config.toml
n_layer = 13
d_model = 512
n_head = 8
n_kv_head = 2
head_dim = 64
d_mlp = 2048
vocab_size = 8192
activation = "reglu"
norm = "rmsnorm"
norm_place = "pre"
norm_eps = 1e-05
positions = "rope"
rope_base = 500000.0
rope_fraction = 1.0
qk_norm = false
attn_scale = 0.125
bias = "qkv"
tie_embeddings = true
parallel_block = false
init = "normal"
init_std_qkv = 0.0366
init_std_o = 0.0
init_std_up = 0.0366
init_std_down = 0.0
optimizer = "soap_variant"
lr = 0.00223
lr_mult_qkv = 0.7
lr_mult_up = 1.28
beta1 = 0.95
beta2 = 0.95
lr_head = 0.00939
grad_clip = 0.5
warmup_steps = 200
schedule = "wsd"
decay_fraction = 0.837
decay_shape = "exp"
final_lr_fraction = 0.1
batch_tokens = 262144
seq_len = 1024
doc_mask = true
train_tokens = 903400000
steps = 3447
dataset = "wikipedia_en"
Each number is 500 + 25 x the weight over its row's rms, rounded and kept within 0 to 999. Layers, rows and columns count from 0. Numbers have three digits each. The size before them is the row's rms in percent of the matrix's.

# layer 10 MLP up, 2048x512, rms 0.0599, rows 1223-1259, columns 128-255
094:489452507515469508491512569464484497459490506522504499466493513491444469522509513520474513499492483505528487501492487486450490462467461486474480494468537521527506544541502540483501483471515502510468502496510486533486529523491479502460478483508535520467470491546479511524510572503453496474489542484503449515485524471527534479454517499520524514469482504512518548524488498536507478510499
097:487541466498502511462508540457494490536531547483470515491515548532468476512496485544507520471507495504465560551503496503498489547496518523506478510476488473517530477490455507505514519496535501534465521473471531532474502496490502495498502477544518474506511487509531496474490489529481495518523457522523438472507548471474529505523561531499515487515511539467525492502472527479520532489470
097:474447475458507518482486529527501494562493506480501480508511512518453516517485492514498498506451463538516486497530515490450488456522480522527501435522465476532534495516496504492533509528543471531495488506482484465471530552483486467544525493508507491501479490513533540532469456481499486485458522547470516450539507476477490494456495502486489475535511470503515509492498419519607508459488
101:502488500459521506530481517504542470497492498514517505474524475484504528513531469510505495539507518529526530488520456514490476524529472486535513531483530489467455454522520513495502523472497539531530517485500487465476489522488514506433574548506471506511503494477501530483470493533458512499504502506495500471535515506501532488486486468509498491450462502489490517490511515467498513485466
096:508499503519482472518490507494497499533526500467500499492461476518527442493493474567507540491510461518511550523489455460458481519499516541505535511513520473533435530502498529524499502519520496518544501543540546511520496440539509494506516512496527498447488520496471522467504508459491502518466499487488497501499530485518555551490473473499501498513485496484457505460500496477507521488480
095:507486466511476519446480499504524500528480536478519531482503508504486463507529491535469525487470550465503514474518502526525533511463467483512494501465510502532558465503537516491519483534494521508488490485509495481521451475478507471561470481530549475517480491532555517517476512527471498533520512486420444487517444511546526527502536506480501523514524537490514541518507487530516498513532
093:505518459493488483549513462514478456477501501509502482484470503476493497507485493512498548526523528484541509497508520513493512472531486488545544448490509518520495453475535501493521475495462494462522520497492491496528520502529477486531487508507515484532505499453476523497535509470519505529539479484455525495522521521514486459470486514466530509521505485495502528488456534530465488513519
097:488537523527481486513485470485553517460494505516466486517506526518513489490520481532517486482515492477533462525523492491513507517500519523483536527503508521506501543497560517458480528514497499501509527498504521489505492510469505516531491549490468517515481493514492534532480484484499543489439465537491473475489496495466468479485477501528514552485470445479484479522548537513525510507511
097:485541503492585516521530502474539511484519495511503519467503488487454489463473483483507508483515537462524490534482501539491470545535477512485503523494478473504488457478510511519503535501512534506501474494481541511539477492488511524517555470510492450486547469505524501554489533459489547480510493509539503546533492461468465486459512493528472477502449502526485479441504536497485514516507
101:502467470546496505495526475514519522501505482491469507498548482482525506505545514526498492521530504493509482520465525524476541502515500484497526556532531491513478496522489530534511527517524496461530481503513510517514474499451497528484458501492505518495512518519498509496485471490502521475492451514514483503562492502490492529511532467497491486531531498512490490507512493492515506473482
103:546471497488493474508454483501524500519516550540494523468521487485509484486488485479546527448490488492462524510506526507510534472456540514486462431487524503499522481472464520534509554512498524509504500507502501509515499481471469477479528481454453518507508537498512520519529509508502507485481510521465517450466491529493487497466507537499503488475508505481515497477444495507482541503481
096:485500515505507480507479537476538559500485506521484527426525472500532501460474509505490564481527519504474467504505498504519510487462541504458480504472484518518520479522456520484516487521468482525519493466476463493503491491532509479542508505516480505509479536506487511492484478515461523532507511526475470448513487528459520547521501545518495464522508519497491527508500467472501484501523
095:543448501512497495496491504511498511521473504507513498516503527532479537473498511529534469551568540507527578553547516497496498517474528470512495529474495470517482478457488584509464509495452530493518512487485488480484474530496483474476513518524527518475539460491526496524525512484441460504477506527522550512519458475522471495456501496503466518513524499496499476504488502504492535510515
098:483483474470502503511493483507486495509541521491496443488464503516504507537474503471490497536475453509523490478460464514498475447486499495512503482507504520500430500505518478518513481471465572541519491479453528515474535477494449469483504502468490495496484518495514493456519537535504493424477492507516501511519487541516522501485530493526478482454526546521511458502511475477468522489519
098:462481464481477480497533449511501483527524491502522529514524514539474523484518476471508546531493461480466531536528443477509494517502468458465489470540483498491531485456470472524483543486488455471458497483475491524490514514567504509506526483496529505488524534506493472474486465444518478501498513458499483464525518492517491511528467524510502423491519489492490531503486508493520536545540
095:443517543508504512478461442483467513500462490475482488513508511472490509533504482491481453467475477520527507534473503501543432541536482480534495495474500489498502508535481473483496518486506465469473515457520538502535508481562549477473492507473483443503502488493512484526512493521506506496503458486505522510464496504506479484539551593544509480535505465512457486477544461511458441492510
097:520491498532531529530492513494507517551484462563504482515453509511459525520479516488478521523457489504474505546500492521502482487516522477526506507512506539505492534457487521523510487538469464541490492466499495545514489493487487452537458520494475451489492474495566498515521504560543489508514510456487496529508431474530484483493492483448521523513474509509469481516517510479485471506481
101:515495518501490471501489510568511532542509502505517539462548493543523481483505536472519526506540520507508499507493434498500521474493494532489509500482487493474461509501517505501514427497489526467498518472529480508485495522519449525486514476489507481504514486535496532554490533492443483486487480481492454544517519493520505490512458503472487544518529485491498477521491484476468516513496
098:528493518501549461488468506487532554542535507481519512541502497499497524476472479538492483500478515512438540492488487534468528554510459499529527503499526549523470530521439461497469475540475485507466437483501532481482443532472468522494490431508463514485503483462523446528473522474508505482484494514511459481501505477496505502454505451471464505516517484496484479496502535505541524500506
106:506512458462526506477497488516503505474511486517466545474494495528538515519480503460534501498515468528503463535495438525471500487515503504513465563491480465479477474532507501533521478505526467464464456446507518482483480473510508478537507495492521482498504502522511463481517493523496502496522520482530501486510533502492566484523476508467499484535448512485480511525468563489494506517517
096:537490538531565484519504483499500531494467509530495471504483481515499521526498520545487529509510548526498469477476488491465497468486538491486481532499496499524446495503493512494509521527507496479502481486528522510515520520494484535532482528478498503503491463498477506541521501524508529525506518515513515490522486478493482502482493529511523504520460494485525479512523489480553509482485
103:534507476491487547496521509493501469460506491514484478506535536451497481516470483463491438484496515483480490503506506449548515468541510540482508496518486494486509475508529490485504503497461498500501470508537485464510502496488505494502522491468491502507488517489528522547519485523478553504517520523467464509538483493502495519481494490509512487501515490499475506569558552514507469451490
100:476492477492516481522513461469520534452514511491509490454494503506470539516541487530483476492521485502486470475517517486508500498486494498481440502497459490499454508448491532532468544493453490533530521517483493505460488490506512510483529485515454476539457487523513476527519509537465528484517511530514546472518549535529479528537504484503530493499511490470497497501510474502530510513493
102:482526533491481492496534497509502481476528514522457517478469494510473532553523529544479496516473503460496481483471508528454485500501452548511481512500510496480544488484503525489504466486539482500494472529448508512506511488488441515505538521510503526518507517517482483497535480474502513500484475497495473561492558449519482464464487467493506537507493496548482488509498527471522481516511
102:432486552515483464501481478532521479458526510458506469504481536542517464500496486468515545543500506500507481488523456502490509474464505513526495491537481478507519473487481464507502532535499519490481484443488490546490502499469478497549537531522485495522477497549503520499512507463531494460501451467543509514485490512536473515520474520509539494516534543429509501502551513534489473490524
102:524545504506467449500518506475457461477487480485463511534505492485496485531448512533508522512472520490484484446499492482489502476463483483533468492469507486473489526507561487487491461489498484551532484485488510491547483505485464502507509498433499450491519513477492521520454517523489496506499495487544525500502521484526476501502507518473500475460489521472533521494486510511517562472493
100:522527468515466543485513495529476553477501541510480521483484499511490530485508482493507491487517492527503491530484489511521528462523516535461543486482473497463483497503519489483498480521521454485569518465508491457505511543480552516451517517530519518536478518536492500523558487468516522506493496559505445514535521464503487503468513500484501504473523493512498492495517531554487496495490
112:503464470505444469472511470489491485524493496551471502527546484522521512421470453490506456527480465458544495489493502532458486499519480518466480525490466488516501514515483467516497501494487485483473562482488489476497487493502452483453503503504486514518512479487447454510501546524499527468492469506492513482508479505459503495449520466496517521529477461498488461488506506546479541481476
102:458493503461483480476528501499464457474500503454523507474519479516511516541501483496544502500501524516456531480495507529463482481512462535464464483494480519515546505458496468479493475509512503529477527476508493500537589486482499488520548500476507482510502452501471479471472508496487463538504488479476505515498471525440507497465522489473464493490494478533472485506443493495470507489514
094:530509524531525533486489503473504486521488504505494497534506477495499494524475528506477509468508542502443494521473486502519527517508503500474558508537489537514500533475537540489473479537484500474494483488502518563534519535546522456497514474457471463529487485466506516492546520520498503455495514556478538518507508499465455491442543502443516449504518472505493486504529536499500469465503
097:496484530465499493490471507547470477510468536489489502512503451570470517460560512482516502519461504506559469483493481523511494491454456491397507480458468477483533533505509485498508493495483514506476452499495517540514478480483530488473483513543514528489488499522496523477532512482562529539513533499495510537497559499510497499483512439486532484494486504512486485526451506495486474513509
101:523512495506483511485425501497443495544529479496545503506535494528486492508495518567483436499492490438508498510501476507533484480531473511498549529517496489504490455524473507469497485510517466524470510481474505475486496468479538466507492484493461475478502520500498487486545512503512488504509496526502522445487475511451501496564526492471525471484489478519473527481511496489503495521473
103:526505503516461464475501470521528516486476499463495516526500507558510519473469492466505492484476469494521484493561539520486498499494503461524463529501512440494526517523512548539480484530479500505481509487530479478452440488527493488507502517445504515512498471456485508520535506521485541506486487484486511447493484491494495505509462501508504519476476498486519505474559479467430517528496
094:510503478470427492495539499495504483530506509551490494495464492495519493519490515508549493496515508484516496483541499480530515501474461430495495464481491460507529502486483508511524565474514489519467546497514499499533473522496522455527501509477502504462513530517443539473492509523474538506479486477497478514474510515476488464512463499475511507487481525469484509504489497476530481478468
100:463502486563527481479521473449484480476499523466480523501444474530538540525549517466502508447496533469477557505500519546518501501524500522485480500509491480476481460522538442519452487514512532514480473471491518475475500472517476498518523474521499465489479494504473506516521537484514468511500497495491514506531535529514544458473502482475498533476455499520487507480486507498499545526548
093:531509490570478456507500499540469513520496488521482498476497481496563478506512475498492522485475529503507557509507519538487530454471490472473489514515562540493457463512512529459507531521548465503506504484538466565477521498510485448467499502557499458465492512527492504450508509542498513484486508508445528522489525484489499546535504481463534468532511471476526529478517515492527483501459
102:476514506487467493513522521515488493500498436510490538501485483454457502533499513481440499484504480515527443516482502518452493492504516490507556540484535463498505476509469509475523522517479492491471514508500537485484544519509516510495469533478527524477514469503504483555489499495488547498536462542452518504497510513533510468505494485464494546506508473447468509473521537502504510496498
# layer 10 MLP down (transposed), 2048x512, rms 0.0444, rows 1223-1258, columns 128-255
099:534500486501548541476466471498502451473508537551533477487592537471492535493477531507522505545506497470458513541504544494484494462478529502483534497520477501488512506537515507525481459528490507541487472526492478529470522517507497508531500476480477464480512475474481502494498485505530484495509513501444478512495491498534484478527526471475532511482432490501495475509559486496458488503496
100:483477523526504498511469542484491476547474477532493492499530513478478475472461494503504561538508512498553498494502495464478477461452552522473540527484456522458528488518522506518491506520470500562499475505503491486480480526525530540493536485531488473469457516549482520524570489444485490531515466493504495503479491495512511494512534503538516497484506498468510498449508522510521536509508
095:539475495500491473474509504486491490413509470494488508475509500524535487526475494469458482459454500443457457489455524524532501534498505524429518506500534502508483493522506531507520503499495475508524531477449521462457485549475483533509537487490509528508527507487477470495528459495514487473493496467486494487470502481497504483533498537496517474488504505489549531546530534547496485531491
100:481480516553465491469499492521526506499478544520506470540503564496521479520502508528517481514507491498527495486497537460511556516532492494502499516467491522515510499516503505470496498509517496491465502506508528494511501515505488515473505489478447517474563502541504474515466518475503488460514524504480496487474512485445500506536496507489526467459510483480524523471509508498450483558455
098:493475521543506505460559441537454524526526511494487482493504485508529502473539494467531518533520478458468490465531543526507530513486561530503511483482557523461521501519543455463523483468494487542504508510546465532510492494528520512537516514511510515482451545514495500490515468494518479541500530483490473492511473502555548476514500528516513475464550515467535503505469512533482496493513
096:497502453515559507525468492498524506484499493474494494502450480479497474496502529469528507524502511503478478493508494501483411521468497490480523483484527491467511492470530467504483536493498498513525504529509466509471470540526510543474507451497504514501515522477467511480478506463535484541480471545522488537516508514466477526502501526491499479504474464501497506476511522489495501506519
092:477485522479530483478494501486551484539495497505512501517489514522510478500541503458485490514546503520477495489492479525488532542481527490476482569515474507496484527522422517470494518507536490481508498480427515465509539539493500531521502505550517492488528456510534489492510484498482489532491508553539520516486538556493498465476506504576519509491481496494527476470482457454512492476525
101:501535489483548502513509519490504528530517539497523472494503491471505501476501538500488418501509489530525504489505467514551498506522539448499513532503494467497534536491484514517477476489526518477519552491459515439463484533516493562517518523530494491518529531516493489469472520507456495523481473496503505529499490515523493520505522491514519523504488500493471493472469498446489506472520
100:439496483491506479528500503472495526512465493501500497528489480473511516511487459553527493532474522494514499457503484523501487472490514474505520504466529481493506472532539534509505485520522529460485505543499521461439530496532516530486497505524488451512477504466461502491509488501524511541493497494493490465506519507500495493476502510514490482495496522467496514494509494541503497503558
102:526487490521482482512503465551504494486520510500556501476493484457506468518559472464522470532528486490524495504466530527514506487491507546487497505459471453506506509501489481466501501489516485437487465492520517494515487481549437455475514520474477505494488486498453473521496516488525495445501528544469495488486476483527491498478498493491491488521489568492487508486540516491456509583488
103:530530480486518476513452567477463479453437518501471476461505560565492480471490479535458483546494497528522495495523494504470522465531525473472502537483512520523490508495520451476489467542483497489494480477467520526466514538492477471492475501458489504482510499502511480492483457526490482535513497489467533494527480519496462482520512538519489446493447514485488493508507505479474514452486
098:478510491511507504512466492449527489487504487525548513455538515523516478522499485496501518515518547461494505488494460446505492466491510529562461499486542507502483500501506463473485494466464509482487478481508490490537486529575509487528479537449491519510466489490479507516472502543513506483464454510521502492520532477545559517496510488488512549495469474536535450481516524529552464502481
096:511474529505496494531478517521499545489477500488499505501475499466523443520478509464517514504475458524515472473488484507487530453507485474486502479530516523513500482465520521484503463525470510472475495504511483510493492490489524542494449471518459484448477522514466469495473466491548493506522512488492499483514515476436510524483501545454512514526499486530477448498522536502489498496491
098:537481543462485518519461513540496532477521530526508493524522485530474549504535497529494558467499511438503499491526482498506486540521517522489506519522491486469512501467492487521515498506502518507469534539514465517499534481523496508477557508493491526530459475479527498479501451495493471522489483482534509472524509477540462513542517465495518506449510519521468483536511476513504489521457
103:476466475470523513526524511515490546489480471465482503546477460486483502536461552491532492537501476497441492536482484509479517516490473512524519506493471555523493511485558510523547475531492499480438535556485508509497527484540540465500506474474530496488526467480511476488474459498498467523527515487502525492497527483495494539504508497530517453473487460510491526469456491489525549513492
099:500488535471491537510489498532530494517547520522462487498464477489523506522504516522506549530505494475432497480478503514468532482531510492479536503512503503534471505472509526527464511464500496495478491496512484499512490530502488461488448481514524510561496523510450498508530522515531531504488509489495497519495476488521485505450477457508515462495485566526500490531524567542493473517542
095:471495512492537474471523509478525545496497466524525448491467483467500501471529461512503527539519484489491503529457521526497466464458516514451476558462469503494526516478470511549511496495503470542524537460529536480452482484494526505456497521463510506493531529553490466527499471522473484526523490467535503503477543540510510467517476556514493473501499542526489523479538523522498467527543
102:464486498496469480478459541543491521518510486474561549509529547497504437500483499481510537519480512524508470545492427492514425498524475503517448502497533480514482523466554473521497508475561472490489491503528490473505509469512456520457509508475481503535469496485528539493509516499497496492535504513516479487498510485535467517512482413463450529490503475476515481518477504537505454491488
100:504460470497477548514472530499495499512506535495494516535478565470550481520531457544500501490507508455525487515519482465515547539515472549483531476470479521528547475515523545470538522458519511520541540469501518541509528560522535464559524502504510522526507536473543513481484521501510474465491511492482509515512505485450490494502501489483529502472529497490517476496470553519461505498504
108:448479494536529517506498504462501485486454527471500495517518497461523539504489517508453511468508510494518499459482516482441500500491489496495520532472503491496532483491526485498508507484528435470544475514500501507478507523481469484487494464497513486468500456492536499509511471534508459484552501481442486529497510492536495523500515514468516473513530456504464468499487454494486519526486
098:519548484512449496468503543531500486526462508496510502442526480512495501512513511484508517496480502489503499492537484560449492528498487478488455511492509508480493502473535502494487482492502435527539491475490482464540499515504501510488533530518508525518477495517544480511535486513504532533478516509489492451508537470495455537499552499506520465468510533507506512530476487529521471510515
102:474507480491494490489499478531492491495517461509496562519506503528500503461497505504486506532536480509551474510488473488513526556524491503505495503501512538484505481456529491504494502557530472498536512505501522503544505476502482517479525527470538494509493529549523501488481491513506524476511455539474522505470548515496500472513514495486511497526518510493541527490491483505485495512485
101:490497488496487497525497502478537484510506465500508477522499477497476474513493506518471498490497508432501496481489494478475495523546458488526482524523534479528444496500510476508507509485462510505490533491494464477454526522502474520443462522531501500502507453472526436460496516516549478513507468523468499515506465527557520500494516477505494489478499466545500514521500526556489537532480
097:505491567502509554463538501464508505479508472488482509490491496507467465461526536513493487517497450526514522505515517483520482489514477492481486509513508521464469531517499489529466521516491513511496502481504440502503473487473493542534512515531493478526545495478498490503516490495523478483482515509569539503498506529487488525529512482483509535498544470518492510488499533458498518466496
101:467462472487520516461431496524509508463518495470537493518522479539489512508483508523484543518491490438522537515497460495484484518483474479528510511556495480511509482509489499488485477497536514475526500490492466483470527494474503464477498455462507465486510484490499509525476542494519480505514465521504456472555509529514562573536529521495469461434493543496460470506476490504449556499514
098:522505482523451533515530499511529501506512469501499500479482502480526540521517512471539504527456520517477491475469514447519488529507500470496537491500507519493537471487467514502494512456511480533521519468494497467456464517498505530514512512506491499503506488471478493491522485484514534506519510541543472468542494523486466480489536510529513465465521511460508494506559508481437523493504
106:486523464541498529502540481497476492517438491509509482466490509501475465511488485523492510500464463500519487496520483499524487446466512543490526527463506513501508496510514544475542488503472504517461494528491466501468512512479476510489513517527537511508517530569494484509513503489512483501508468465507489517495478457494526471471450509523494465500480513503497507461546494498478491495441
109:491516502520472480458516495488512513499506517501506494499497476505527495493474508507465492453476534466472538514472512518499494466492515522492508488516513477468496486486524505506469514492502479482531495518536537485513532456536533461460504495521513553465469483498489473538491488492473476547525509522481538506527489498480513483501512520549487493488507459442478531514536462535483452503491
099:486524499479511486469484536471488528570528511483469489544467460539459530496499480461506522450455516488482526464484462536497520530519503469507536518506505531421479496514504512478487513509492492519458518491479511509500483532488451518503486464492525508477533513463534535497477510472525462496522455471548509490491492510510501494496511489477481461515465502470521522498479482489497506546469
095:450479499495466513527524531525522528504495493498522503505521518486452535526523511467440519471505488479507491478531513499479444491503525509512499560483541551514481504510526501560475504507490497501460499529486527491541519518486526516484497470525509518554492493447508480490509531498487470491493523481480480488473475535496464484542541528518496493500456571526482494500495509538472500496505
098:507503507510466488516507488520496477470520467524494518513517505497498507498510497486510468471453499522460511482515544493513520559507459551501497485484506503496521510505504510456490497454529515461551503530478509502499526519525429504505479532465482479504496451474504542464507502467497504481493501523489514491491519464512541465475487513515521520519465455512536459493463483453521496474568
101:488545507509510506494502466508522526534477501480535488505484503515487514516500491500482481473483500515504526487527518519495536528488524470498481472505445509520465518506496463509499480501524507497504523510453498565529516492490513495504469491472470495515537473497562527481486470478485508511498482492491482477522525535505459528474520525474534529559549524475489451499486504510514550451492
103:518502493499496513456507489510467500511503478487488491517510499513484528497473461484474526491470464526446469513463475520511448505492468551478488495491503452561474531501473497484488535517533449516521478509554453538502466489519523496517469508524465509470531507497514499504488539506514493515463527513521506476527482471544477497512468514509455522504472532479525496496492519517519500493458
095:513522511460499501450485481516473495519542555513510497485472468458467505480493564504489502473546498509489479535476480537505486498500465514470486477503562489534508472478464491474502484471524520491482483518462497499509422513583535510486508562505455530501540480527523472478514486540539535519487479464511479523507503505513513513495474516484488500486460512489462514532483486522519512483490
104:527469498479440518486484482544468516486502478482493498531494475488481528484459456469494543497534504492488471526500468548469500516478489487513508486520527536460502503484536488493483519487506540491518443480545519515534504537483518462537470460493515502506508476509497489506485462504532497517520506560481458464516517518514471487443506476493515506512502526480515520464483497523507517511533
100:489519482506464507501506501495508506498519510485509486470501509482469501522492513560516486500494489488484498490533516492476470528538533559492500486505457473496466507500489550505519489505473492506452529466482547478554489494518543551504512543479527525541505468480488491492521499534469460481499498486486528537498458525487517487501480511490491523506452488501509495489505506509497503494503
# layer 10 MLP gate, 2048x512, rms 0.0584, rows 1224-1259, columns 128-255
098:518492497452504481501497508476469538517509490512485519532509530499530473509496498485494482500522477509484487459481499487505514520526499494575461441462470495511497477510472518576552522503520515502518515520475523535484582484528485482541448518512486532489505508480523547538488483509489489454503511506517555485522528497484500492492544519466493505501518508501507482489502432499506503494494
100:510518472497482501468484525516466532524496523481499453512480491518535514493525458522511478516493511539506485513472507472525477481496505457519501460580502467509540505498554515486518485550496483516490494488499462465496482500520453528525505566479517523486491449553495475537509526470491488462466526516520481557504552545513535462478547491487462522509515525491530517501538474502527522479504
104:454536509472432506475469498525459469485489521506512509452522524465501500512481473573486524538507511500553481505478501529496504476499488519449527486464508492482511515478466487553510522489512497521489485492505498501518530488487525532441495491532488475458498549464473495497464538480515471465507489523503491507442480483521488518483503470451489492509470485507476488452470492509515539469514
100:482495487538518517456529475542516483506496519535516495520492511481488470495473503520470515497530434508483512436459499471480522490516551584510521500524561490451491522514471463476523466521465470488557475505505494524551504485540488485554431517486515508489461507520531525485487503481554465490478527502503530512503486453505519502489486489496510462493484481481499464475509458505517460503488
095:501506516523496488484507522505472495477469476457460507468503469513466557505508508493461480483481498512515487491504514493460545477526477520567498508513502470491498490531484515483539491530517539489488558507545453493535478501516498513515489476516508516541419461481452509533499499492481503486522543455544517496516482495517470543495497486475535473481514532479475520521502504540499486492473
097:475505464511504511501488464504514501469450506462506494479487501482491452492524444507510528508486497515490464518487459505476489542491497488480490485477489517478538477454504501512504483486480455539504496465525523497507476505469506531498518492509524482512529541519477476523539493506486513494496503491518513451530482528494516459499482522479533508485464481499443519504452466508520529477491
101:529469531450497454533544549496461497491503512475550494508466512502449526495491509496520481484487535485493481471467502537479486505492515503511521480524497501464473548483537468497525470471489476512418510506464508516486489577573485472499502464515494518483496512485507474441454514529450504469507483497560529466486500484524518563467485472472473474504558482512541501526468498493501502487488
098:480532522491520488505499466468518494512544518552467525495515502482472505515524530444478507507498478517545490469495479531481486454473478543490517490508497507512531487476487477503487511520503534528461488481484518463510525483482477506572498469472486518459465517500438511490478463514490491471467498494495512555517528527493497509499466518500504500502551493484510460500460526500477495473472
098:539504474498509486485500485478542476534505473467466507472436508489511547502452493540487495484509462491496469510496490518539506488475521517506514452505453484463482487474522511543513496553501504458545481542488503478486543498530499474497455467546493494570497537546480475472489456497443492498535509540511514506480483484500517476538523462454440496543512512537460513544507448513498487491514
097:482486523526492521509516537483477514494496480488471504504516492521476520457514466465517537510518460519535512520530543496446493496438521470483516518466520522508507472501497450475546503449517488496523493487485496492544501471520489498458504478508520498486467523496479509501500499481510453524498494527493473567451484482478488510518503495477491488464514495484554545519489517462489482533501
094:492509481530496505490484521498499503487436505498512511495471483553502531509478494480484530551490525546495485473492515524509494469524511502500507467488508476550496465493492454505485485480454475491498479470483490480463500470514531506508493474504490495531458534501494490533482490516486492524513523521481561458541492504456508529579512484526492496501497497508462517515451529470465496507476
095:495525471492454474496499464483466490466498513502497469502508506489510479487533507512483494511535494509450516469518496479525524507478476512525525531549479508483537516488524472487522544505537520477482530474501486513525495498540478554533475507489525444513508482519484464507502527504478535498503531502489513548511551507503488524537547483500525518487490479491525559478439496486493496499490
094:502479510496508484526502493464502514490466532531453470509508487508529528503528553516475510466531515572533509514514521516511503451492450496534480471509459510480500497438532465503520473509506500487494440506520462490530513494504462525516503511483507479481515526537513507507507483500522543490473485538490493486479511542456481504454543526500470515535500566499493486528483492531521498512495
110:480512491485498454523487485535448502471454496468526515474485551465472517483453514527496520524467544466506525499513513520444495516473507531459485463488459517507538495471480500502509507507496518519493492487482524537486501480433539490558507484467509494465542463491430548500448472489517501490484477537506537498498502500504531460443477472490494502464473472515532492538496486537531520495439
102:499515515479503494520482511529466494491498493517446497547503500503503501496481515500495511492512475537488518464532502461524496505492502482500543506508499529546494505557527518463524516520502503467496533497508514505507536437494485492511569533480511448516482483501478504503488552496521486508480497494464484499527542531518521459504522544499498519497523487535547513518504494488555521533484
100:477506494470504517489497475524545434475526500446511538491507525526505493493510491491472487537516451542499531463522506495493543489455456478474465486517511493513504463498457471484490479487532460479501518534484507507487479511490494436479506502533530445502531474475514499524435543512469500513464497502525489488460509500529503488433472525494504431495484492527506523498423522501518523518514
103:477531449428472474500509451531489488518506520515545509495506487463523502511535493509536521500502477522525499468511483495489501480519479509459530544510491515531512504507504500554532506478509449489487459492502487488492492481468529447539510556486477476472516463471480508454511509475536494491471506469476456496509539471502511529471533446515517484502455520531492508502544441472490480444441
101:519490482503496520541477527507529525475554528482444524482485500502499511511510481511523505503531551483501487502527537499471457523485495542491486532507520492505510484472481491510502470495508532485438486492496468484471487511517498518471456523491456571495509488496490478500512510474496470462505515448504472486518500510463450494497538494515520468514490503460507495511464498515492502459473
103:478526496505510514475542536479501463465483533499487523504449470512487533450506460458479487535524552494490521530553454512562503476486509485485505512475491507488495485511509460506487517494505513519486487487481490493474510515524494522482480445509511456509485497534465472495474501540500488509476467482531516481512501502509563477475496504499490531511513496510565489539482445527521452526500
097:472486465517487493546436511492487498500545490526482500506494484480495522515472530464529496496531536504482494500486441515517508476520489489539505521539530491533482506504494525495523490549503469481471513539534472500522465464501519524484514467507456482521462492493489531510489511517491490496496519501509508503500512512508513455512499476493502499539469554489513580465524503483539546515508
102:464499492513464445529470499478523521487463512481518483496493471509495501537486451509544500494490504536467481521508509535494492477532514496487486519494503479492476516517496480509505473499499532483446514487502478477507479494467518530491525492487507479528487506484502453480505522508514487486523515505485503530492490461548516521507478519479500464512534509480486510508476512528561466490519
099:522503539498532530516527494511538502494489503484497503488471459489506514531517511510491511519498475463478472463426510513487529492491504498510495488505495494572488551518471521524524546489477508518494534547459490489498498526510519482538504506547467476466520497516518494529475508557475520510509527524493489532483539514526519466502501527538482490520477482517462486543495496484540513504446
100:487537476484507509500527499511473518484466481527524519517474486503492514494519506524491517521520515509560497494487513519451473520516439493502549529501541497523506552484465509489536510498510515514510536454531547499527489526475473554473511497520461479506488488522491539550478503546528504494484479452491483519535490523538462471478506473523464550498504543498486492478493464493506493499510
103:495472488509481477461485530502501502479503460483525458447482454522491446484519470492462512524500482513512541468533530495487515485495477511489473520439507482481507473547476540496506500529544488506517509470483500520547469469512484461500511452506536509453540484491496520495531496496489495478569472521522522571491496456492516480503451493488527484544495494490458510495504532528491497462487
099:519532486539470497505481500470503456527497504456500446504514484484507524448485504499517445486535505504558501520488530514525510493537493547542514517488544508511499477519471502512554492546482529521470524498473461482510476504486526468508447480520528535529506481507434495489495466512471549485488502482536520468476467493449514522563472443495471468512526508515506481526440511457508512482542
100:526517523508480486492500509452522487487480479482509491530507511502475471496536514518527493511535495467497501519535488506510509508514481491512485487507492482529542483488469469512524501517495552523454481511512522508545452467456465525559486455482480475444510499475499498501490520511497480514445573497531521488500489480521471495490506527517528508577474485522485507508479512472506483482505
105:438540518455491497518443513491524452464504467474496463490541537469481527572504511515526500478503502537515471536510514482518506518496493500547490505525523508508510476483489531498509539499500500519502429501487477521505491524500516528545494528463513505476499557525520536517470514500507500476519490514503485497498536509474515527531517482483516467517487481524528529442489490519498524499497
101:499529526521512500509505480511466489481460487464494470475465483508551483516538531495522471524510499488532565472513501514474487487517479504509507505493489490522487492517500545525463528482489560493464498507519515527536460484464450507527492501535516479485497491456502471493509497512477518513518497486552478490480510474534492534495517473485471470459490494489467492495500518522497483522497
097:489541512546487452477543514533502449515512487531531522530497497502515499507498448487502479508504490473503510486421474457500494506478508465494451490510559468495516490498525461482520511458499487511535484496488499481515508478515500530463509480547485564521475496441466530532473503474516530488471497461487483516531521481529519505524520514502506521485514497464485533491523516500517539515478
098:530504505507509483440516500463480504476527494509532499461479501497556448459526529477557490467545471488490518485497539523503526518501533523523533472504484482515501524494516491494486487477491498478515513530527520512545466476488460526481514445510501496513498488460482490500501540471484499492524539500480438491546437495502504504514540486483495475499511553508515504514464536515527502491468
101:493486506475469530519494524456486518474538480494477494469518551499516512548473541535518566527539528507483500480498532552512518496491495415458489546478489474428474547472462464496492508490482521525478494473500488487539466520516540513510490492503526449456541471482536482483453506514500502538531533500499504540509511520477487464496472503493518518504554528520501495518471552473516506528478
101:500491509494514476519496498539550483510460474511470489542496547505507491518477535483500500501488475483517498511514489499526503484497465498491485522485525515494448503465478499517471502478492517524532481544492482492498465567484498526483489503486499505482511497492477538521495499488477504494429473494519500522523475475462490484521477500506488520501466444497499462472519533489544517470502
098:468471521550475503490532502525508513503497461527452487498452526502511507493474539481492446495497520537530495546553509468524501470490513430507509457519500544481493492468498459506461523431468494501471520499488499457522500481504525494512497457491511492457491500503459545479504479536528508494540487530519516482489506478499515503482503516500519491524453451474505521485505516488477483457462
105:491493542499524517499429513494523500523497513510463505510514513536526478489462503544514554515536489496491467489494525517500487496473510485500520520462491444492473532433464517484480489481492496504512496479510493499473507503469570534466461494467473500473520607500498513464511484529454550483514509519536500518496469494483484523500515541510486504498492498476481503481472468464484449540484
092:465482464533494498480502511512534478503553530478487530493507493508502470469506471552531510480484479513501496509512493515521516507525513531488506512553498519490498521519490509494541482464499486506504518451499524555478505511532475508421541543509499511558470518498492513507515526497466509469498505463501449457505496488492472502511476522511514529471463480526494529521485514505537541520513
098:549473469522497498511511478553492468477462505498478515449513512489539456496488500517498508547517537501535479528513502509529491450461512516537522501472467483516479500488491505480489492464514479462467493482534467500487510498503529543483492510486475493482482455520521493543482495527506460522530512466519467549479496495487542488542497548473478482470460513514469491514485492520481501475522